python train.py --positions="rope" --rope_base=500000.0 --rope_fraction=0.25 --tie_embeddings=true --init="normal" --lr_mult_up=0.977 --lr_head=0.00534 --warmup_steps=200 --schedule="wsd" --decay_shape="linear" --final_lr_fraction=0.1 --dataset="wikipedia_en"
Each number is 50 + 12 x the weight over the matrix's rms, rounded and kept within 0 to 99. Layers, rows and columns count from 0.

# k: layer 8 attention key, 192x192, rms 0.102, rows 88-95, columns 0-63
# q: layer 8 attention query, 192x192, rms 0.102, rows 89-95, columns 0-63
# v: layer 8 attention value, 192x192, rms 0.102, rows 64-80, columns 0-63
# o: layer 8 attention output (transposed), 192x192, rms 0.093, rows 64-80, columns 0-63
k88:57 65 54 62 59 58 55 40 54 48 48 30 52 50 58 65 47 53 52 48 50 48 70 66 57 51 44 50 37 58 56 35 39 55 63 41 45 38 25 60 56 40 27 54 41 57 58 44 60 60 61 53 52 52 63 51 78 51 51 60 61 69 65 30
q89:45 48 53 50 50 58 41 54 43 32 58 54 47 33 49 54 36 38 50 53 68 31 55 57 51 38 44 51 58 33 57 57 42 56 51 64 42 43 41 44 54 55 71 61 55 57 52 54 47 50 56 51 56 59 45 48 49 54 33 64 63 75 52 38
k89:50 53 53 53 69 33 60 62 53 38 56 46 57 53 51 44 46 47 50 51 59 50 55 42 61 47 76 75 39 65 56 76 53 46 56 44 21 40 56 45 76 49 64 62 47 38 64 47 70 63 51 36 41 51 50 52 49 32 46 65 46 55 57 50
q90:49 52 49 65 54 44 50 73 51 60 44 40 38 47 65 70 32 65 56 37 33 28 31 54 53 60 52 46 47 54 54 60 57 78 35 57 52 40 43 59 43 53 49 35 67 55 56 54 59 59 44 49 66 37 52 45 56 53 45 64 32 64 74 49
k90:38 34 42 49 53 50 52 58 59 36 52 54 74 32 50 41 55 54 46 52 47 67 57 57 38 56 64 51 69 60 65 47 45 49 60 55 55 38 51 63 75 49 41 39 54 53 52 59 57 50 37 44 56 49 49 38 40 71 42 63 52 45 36 41
q91:66 58 58 39 46 51 33 42 47 28 49 45 35 49 58 53 47 34 69 28 46 26 48 35 59 53 58 48 54 57 65 52 45 63 58 30 35 48 46 44 49 45 59 37 60 46 22 47 41 60 55 44 59 22 67 44 57 53 53 49 46 26 40 26
k91:50 39 53 26 69 56 53 38 49 37 49 68 49 68 48 60 39 55 50 42 61 37 62 45 38 49 56 48 54 34 42 50 52 61 57 60 45 55 46 53 46 48 64 55 46 65 59 56 45 39 39 21 22 39 47 48 52 69 56 57 29 53 52 25
q92:51 49 49 54 61 50 56 54 58 64 32 40 60 43 40 73 63 47 59 50 50 47 55 51 52 52 49 63 33 58 46 50 58 52 33 50 57 55 59 65 43 54 48 46 44 66 47 43 54 55 53 51 68 50 40 41 60 48 39 42 34 64 42 36
k92:47 41 36 34 39 61 58 48 41 47 62 45 31 51 56 63 47 28 55 60 50 53 47 65 39 51 38 36 43 50 47 66 67 53 47 52 55 24 33 51 52 41 51 58 55 44 43 64 37 63 31 59 71 45 37 47 43 54 31 44 48 33 58 36
q93:58 34 52 63 59 53 42 61 60 43 50 74 62 46 79 20 63 76 49 43 63 39 59 56 24 47 44 56 57 84 44 42 57 49 47 28 51 53 40 62 63 57 25 50 39 65 34 56 60 58 38 35 30 49 40 59 39 54 41 28 45 37 46 41
k93:35 39 38 57 59 41 42 57 47 48 29 63 46 29 51 30 48 47 56 48 60 49 37 58 45 47 53 39 72 41 42 28 56 50 20 38 66 34 26 51 45 33 54 56 59 43 54 28 40 65 44 54 46 56 45 58 42 60 31 64 59 37 55 57
q94:40 57 37 54 56 30 44 48 63 41 45 77 67 49 53 64 50 40 62 51 40 30 59 51 62 57 58 48 62 43 59 41 57 55 67 58 62 43 48 50 55 60 57 51 47 41 42 38 46 61 59 20 49 66 44 44 52 57 49 50 64 76 54 36
k94:40 57 38 55 52 71 35 54 59 52 39 55 48 28 20 35 43 40 62 66 52 49 61 50 38 77 24 54 61 50 21 50 46 73 55 62 55 36 39 40 62 36 51 51 38 47 60 60 60 38 50 50 66 46 64 65 46 55 43 58 45 61 59 49
q95:45 61 53 59 36 45 62 43 44 56 52 58 49 25 64 57 49 54 74 52 69 64 45 45 38 34 72 42 38 49 51 47 70 31 41 57 60 49 56 57 57 33 58 42 32 47 52 45 53 35 53 43 70 64 62 50 40 40 33 54 80 47 35 82
k95:43 59 55 44 51 59 57 67 59 66 38 69 34 47 55 48 36 39 59 38 54 61 41 48 50 43 75 46 63 58 64 40 33 57 24 56 43 54 41 41 74 58 51 48 53 54 43 62 46 41 61 69 35 66 47 81 41 46 57 39 60 33 64 69
v64:42 44 55 48 44 40 56 39 53 56 57 53 54 48 46 55 61 49 61 69 47 53 54 50 38 45 30 42 54 69 32 27 62 46 67 62 51 42 55 38 55 42 42 54 64 29 55 54 47 32 56 47 48 36 36 61 49 59 45 50 47 52 44 36
o64:53 42 35 57 71 64 55 44 53 50 65 58 42 51 61 54 52 49 43 46 70 80 49 67 38 50 40 48 59 56 43 55 46 45 41 57 58 50 44 54 57 57 58 79 57 48 76 59 56 54 77 50 61 54 41 58 58 67 48 60 43 64 67 64
v65:61 60 61 48 52 43 55 51 31 57 54 54 56 53 76 75 44 43 45 29 41 61 58 46 56 48 60 46 46 51 51 40 34 44 44 50 37 64 72 54 29 40 47 48 71 43 24 58 51 52 59 46 46 42 47 56 67 42 58 54 53 38 44 46
o65:32 41 61 41 26 64 55 58 49 64 51 41 61 54 41 54 51 50 50 67 52 62 38 50 56 51 48 31 44 68 61 62 44 48 49 64 51 38 55 36 33 60 47 38 34 53 80 47 44 64 75 49 46 56 51 23 36 54 67 48 45 31 26 66
v66:26 32 55 45 59 61 73 31 32 45 41 45 68 05 63 70 40 20 38 38 63 46 52 55 50 68 50 52 73 38 44 41 48 66 41 45 50 46 67 44 59 62 52 76 65 48 54 66 56 52 55 49 40 46 64 53 63 55 65 60 50 42 47 58
o66:50 70 38 41 43 53 32 33 76 55 50 66 52 63 36 58 70 30 49 68 27 63 38 62 71 34 40 41 55 61 56 77 39 48 34 65 42 42 43 67 55 48 67 40 32 29 28 45 59 42 72 58 68 42 27 53 50 56 74 62 60 42 40 71
v67:48 39 54 73 45 65 60 54 57 42 47 51 33 37 59 38 44 54 48 52 48 80 56 44 67 51 65 64 39 46 56 65 44 50 53 52 31 52 61 40 47 53 47 45 41 55 49 57 47 62 68 64 49 45 62 39 59 46 57 44 56 45 68 57
o67:40 54 43 33 34 61 54 42 63 46 61 39 53 51 44 58 49 49 53 61 59 25 53 58 31 65 32 48 33 67 38 39 43 54 44 25 44 51 46 33 35 45 46 49 56 53 56 53 54 56 61 40 33 48 39 68 51 41 60 45 47 49 47 44
v68:43 42 53 40 32 44 65 37 46 38 59 40 59 45 64 47 41 38 38 42 44 41 64 30 63 35 50 62 64 51 61 54 47 58 45 60 49 55 60 64 52 33 60 45 54 50 45 54 42 61 53 61 28 55 45 50 76 54 48 46 52 70 45 44
o68:62 63 52 50 52 47 51 63 40 45 49 56 45 35 52 56 53 42 37 66 46 64 41 36 50 46 46 47 46 46 66 37 38 45 38 42 46 34 49 37 37 60 44 41 42 40 33 40 52 54 38 70 50 49 51 34 44 38 56 45 54 31 54 54
v69:42 56 57 59 48 44 58 57 62 61 48 42 50 51 40 48 60 60 59 56 42 60 39 46 56 38 54 44 59 53 43 41 43 61 67 48 49 55 49 39 45 59 49 53 56 47 81 52 60 40 59 48 43 59 47 49 51 46 59 39 30 43 46 54
o69:39 57 26 58 67 43 48 43 36 23 59 63 59 50 70 46 43 59 47 48 58 48 61 72 44 67 59 66 68 59 28 61 52 51 67 25 49 66 54 47 48 40 37 58 54 52 27 54 61 64 48 39 38 39 56 45 51 54 53 67 54 55 53 49
v70:54 51 56 42 57 37 81 57 51 59 64 56 34 58 21 69 30 51 50 54 59 57 37 59 45 61 48 57 64 49 66 60 61 81 43 46 26 43 40 53 64 53 44 55 64 41 46 37 67 40 53 51 52 55 36 51 72 52 46 54 67 29 65 49
o70:49 29 66 64 59 69 61 34 71 42 32 67 45 56 59 45 82 35 67 51 34 41 53 48 49 45 48 43 53 48 37 47 53 85 52 64 66 35 56 48 44 54 59 52 34 35 37 42 47 54 47 63 63 64 53 53 41 54 56 65 54 36 56 42
v71:65 61 51 27 53 50 46 35 48 53 53 58 55 41 49 54 54 43 49 50 48 37 69 44 44 47 56 44 60 43 50 51 63 68 62 48 57 58 47 55 38 55 59 38 55 60 55 42 46 41 51 65 71 59 53 30 61 54 52 39 60 51 51 56
o71:42 69 49 80 57 27 44 57 44 62 29 51 50 48 42 42 56 41 58 54 50 70 51 68 54 48 41 41 50 52 47 36 47 49 52 45 43 50 44 49 53 53 50 45 48 54 63 51 48 44 41 48 47 40 49 61 43 40 55 49 59 54 52 43
v72:62 50 54 60 53 28 28 59 54 43 37 70 51 61 57 34 41 30 52 51 27 34 45 70 45 72 44 64 37 61 67 52 47 41 48 47 68 60 50 34 26 46 41 52 53 62 35 82 58 58 58 53 51 42 56 27 65 68 57 50 70 47 58 39
o72:28 40 42 32 33 56 50 36 46 51 47 29 57 38 42 65 40 48 74 73 57 38 57 43 52 49 51 46 58 54 54 54 42 39 33 42 42 42 37 45 57 50 37 56 48 51 54 47 31 37 45 46 46 47 54 67 45 38 37 44 49 66 54 58
v73:53 32 41 58 24 63 58 46 67 43 50 41 59 63 32 45 56 51 43 49 51 43 44 46 56 44 48 74 57 69 59 58 55 42 71 41 68 61 57 68 38 39 39 48 46 51 52 65 45 47 42 53 36 51 40 47 54 62 58 41 36 42 46 39
o73:47 52 39 57 54 51 65 71 48 62 53 60 47 51 64 43 48 44 29 65 39 46 54 43 42 55 49 44 52 50 41 57 48 57 41 38 56 37 41 50 43 56 62 45 56 47 40 42 62 69 57 62 44 47 42 45 45 50 56 39 55 46 45 49
v74:50 61 69 43 54 56 52 45 35 39 27 59 41 46 45 41 47 62 40 52 32 55 53 51 62 43 59 63 53 50 68 55 51 63 24 41 29 76 58 56 48 53 57 55 52 59 64 56 50 44 33 65 48 53 31 56 48 33 60 47 68 54 54 49
o74:54 56 47 58 34 24 43 53 71 54 44 56 53 62 41 44 46 53 69 55 55 55 69 43 43 66 44 37 56 45 43 44 50 41 53 54 63 38 44 34 48 37 52 32 42 63 63 53 54 58 42 41 50 47 51 59 57 67 45 23 43 36 39 55
v75:55 61 59 52 51 52 45 48 62 33 41 72 47 53 47 54 20 52 46 54 55 41 55 47 57 52 31 52 66 60 75 69 44 43 50 49 39 52 40 60 56 39 44 23 45 81 63 44 67 52 22 51 46 58 47 44 49 68 46 45 47 32 33 35
o75:41 55 43 46 48 53 30 46 29 65 65 39 57 22 62 46 41 45 63 39 33 58 28 44 51 39 53 57 56 36 48 43 55 50 48 41 63 53 57 46 71 71 58 55 59 58 52 50 53 64 41 56 54 50 53 53 34 47 48 66 45 53 66 54
v76:48 31 34 58 68 68 48 60 43 40 52 45 51 38 50 60 43 35 45 59 62 52 46 46 59 55 59 54 61 48 60 47 52 62 52 39 68 61 78 29 76 71 58 31 40 43 48 49 43 49 60 72 63 57 47 50 70 41 51 58 49 64 41 62
o76:55 47 51 31 68 48 46 33 48 52 70 68 40 57 51 59 39 55 73 41 50 46 28 56 53 50 54 39 50 34 54 35 43 40 42 48 40 52 49 37 47 34 73 57 63 57 70 61 37 18 37 43 44 48 64 56 60 62 55 68 50 53 47 46
v77:31 50 65 64 25 36 70 41 51 34 55 46 39 33 50 52 57 49 46 44 47 43 46 68 19 47 60 30 44 37 79 58 71 47 46 42 41 41 32 43 48 59 61 43 40 32 43 74 48 57 67 63 42 50 66 36 35 73 50 67 41 65 43 73
o77:45 33 48 47 46 51 36 52 45 56 43 45 43 54 36 72 49 52 39 41 39 56 58 47 75 49 30 49 53 61 46 47 60 36 55 47 49 55 34 42 54 58 42 60 40 47 30 50 71 43 39 73 67 50 56 58 37 49 45 68 36 45 54 45
v78:64 40 79 44 44 43 56 42 51 46 72 62 43 77 60 37 49 29 59 43 47 48 47 58 61 52 43 50 42 67 57 59 29 50 51 60 56 47 48 54 41 35 44 52 38 68 36 58 36 49 48 49 36 31 52 52 33 38 46 52 50 42 48 51
o78:33 44 47 66 35 38 63 69 32 60 26 55 58 33 44 54 40 45 58 65 54 57 48 68 40 55 61 45 47 44 36 56 37 48 54 55 56 51 42 44 45 58 46 53 31 40 67 52 54 58 39 58 68 49 52 35 46 44 66 69 40 52 44 57
v79:50 57 49 53 66 70 37 48 33 42 62 65 53 37 63 48 55 40 35 66 58 71 39 58 36 40 72 48 70 41 38 49 33 66 39 35 34 60 43 29 40 42 35 56 73 63 41 62 63 41 58 56 60 52 56 60 73 47 43 56 56 49 46 58
o79:35 44 42 33 65 50 50 54 55 43 50 53 21 68 45 63 56 30 57 37 19 47 45 45 40 58 42 69 43 36 51 53 52 50 59 54 43 44 57 53 53 58 57 38 47 37 68 57 44 59 39 36 50 51 53 53 42 69 54 53 46 48 31 55
v80:35 21 39 58 41 51 65 54 58 54 51 53 40 43 33 37 51 44 30 44 45 57 42 51 53 47 53 34 62 38 46 53 40 62 37 60 70 57 70 41 48 59 53 54 25 27 35 57 44 31 55 67 49 68 58 50 55 45 31 68 54 56 52 47
o80:65 41 52 50 65 59 42 51 63 52 35 34 48 41 47 48 56 40 50 59 56 50 40 58 46 53 57 41 68 50 63 62 57 50 39 56 42 42 47 48 78 23 61 65 63 53 33 45 36 74 38 41 44 62 40 63 59 54 60 57 48 53 32 39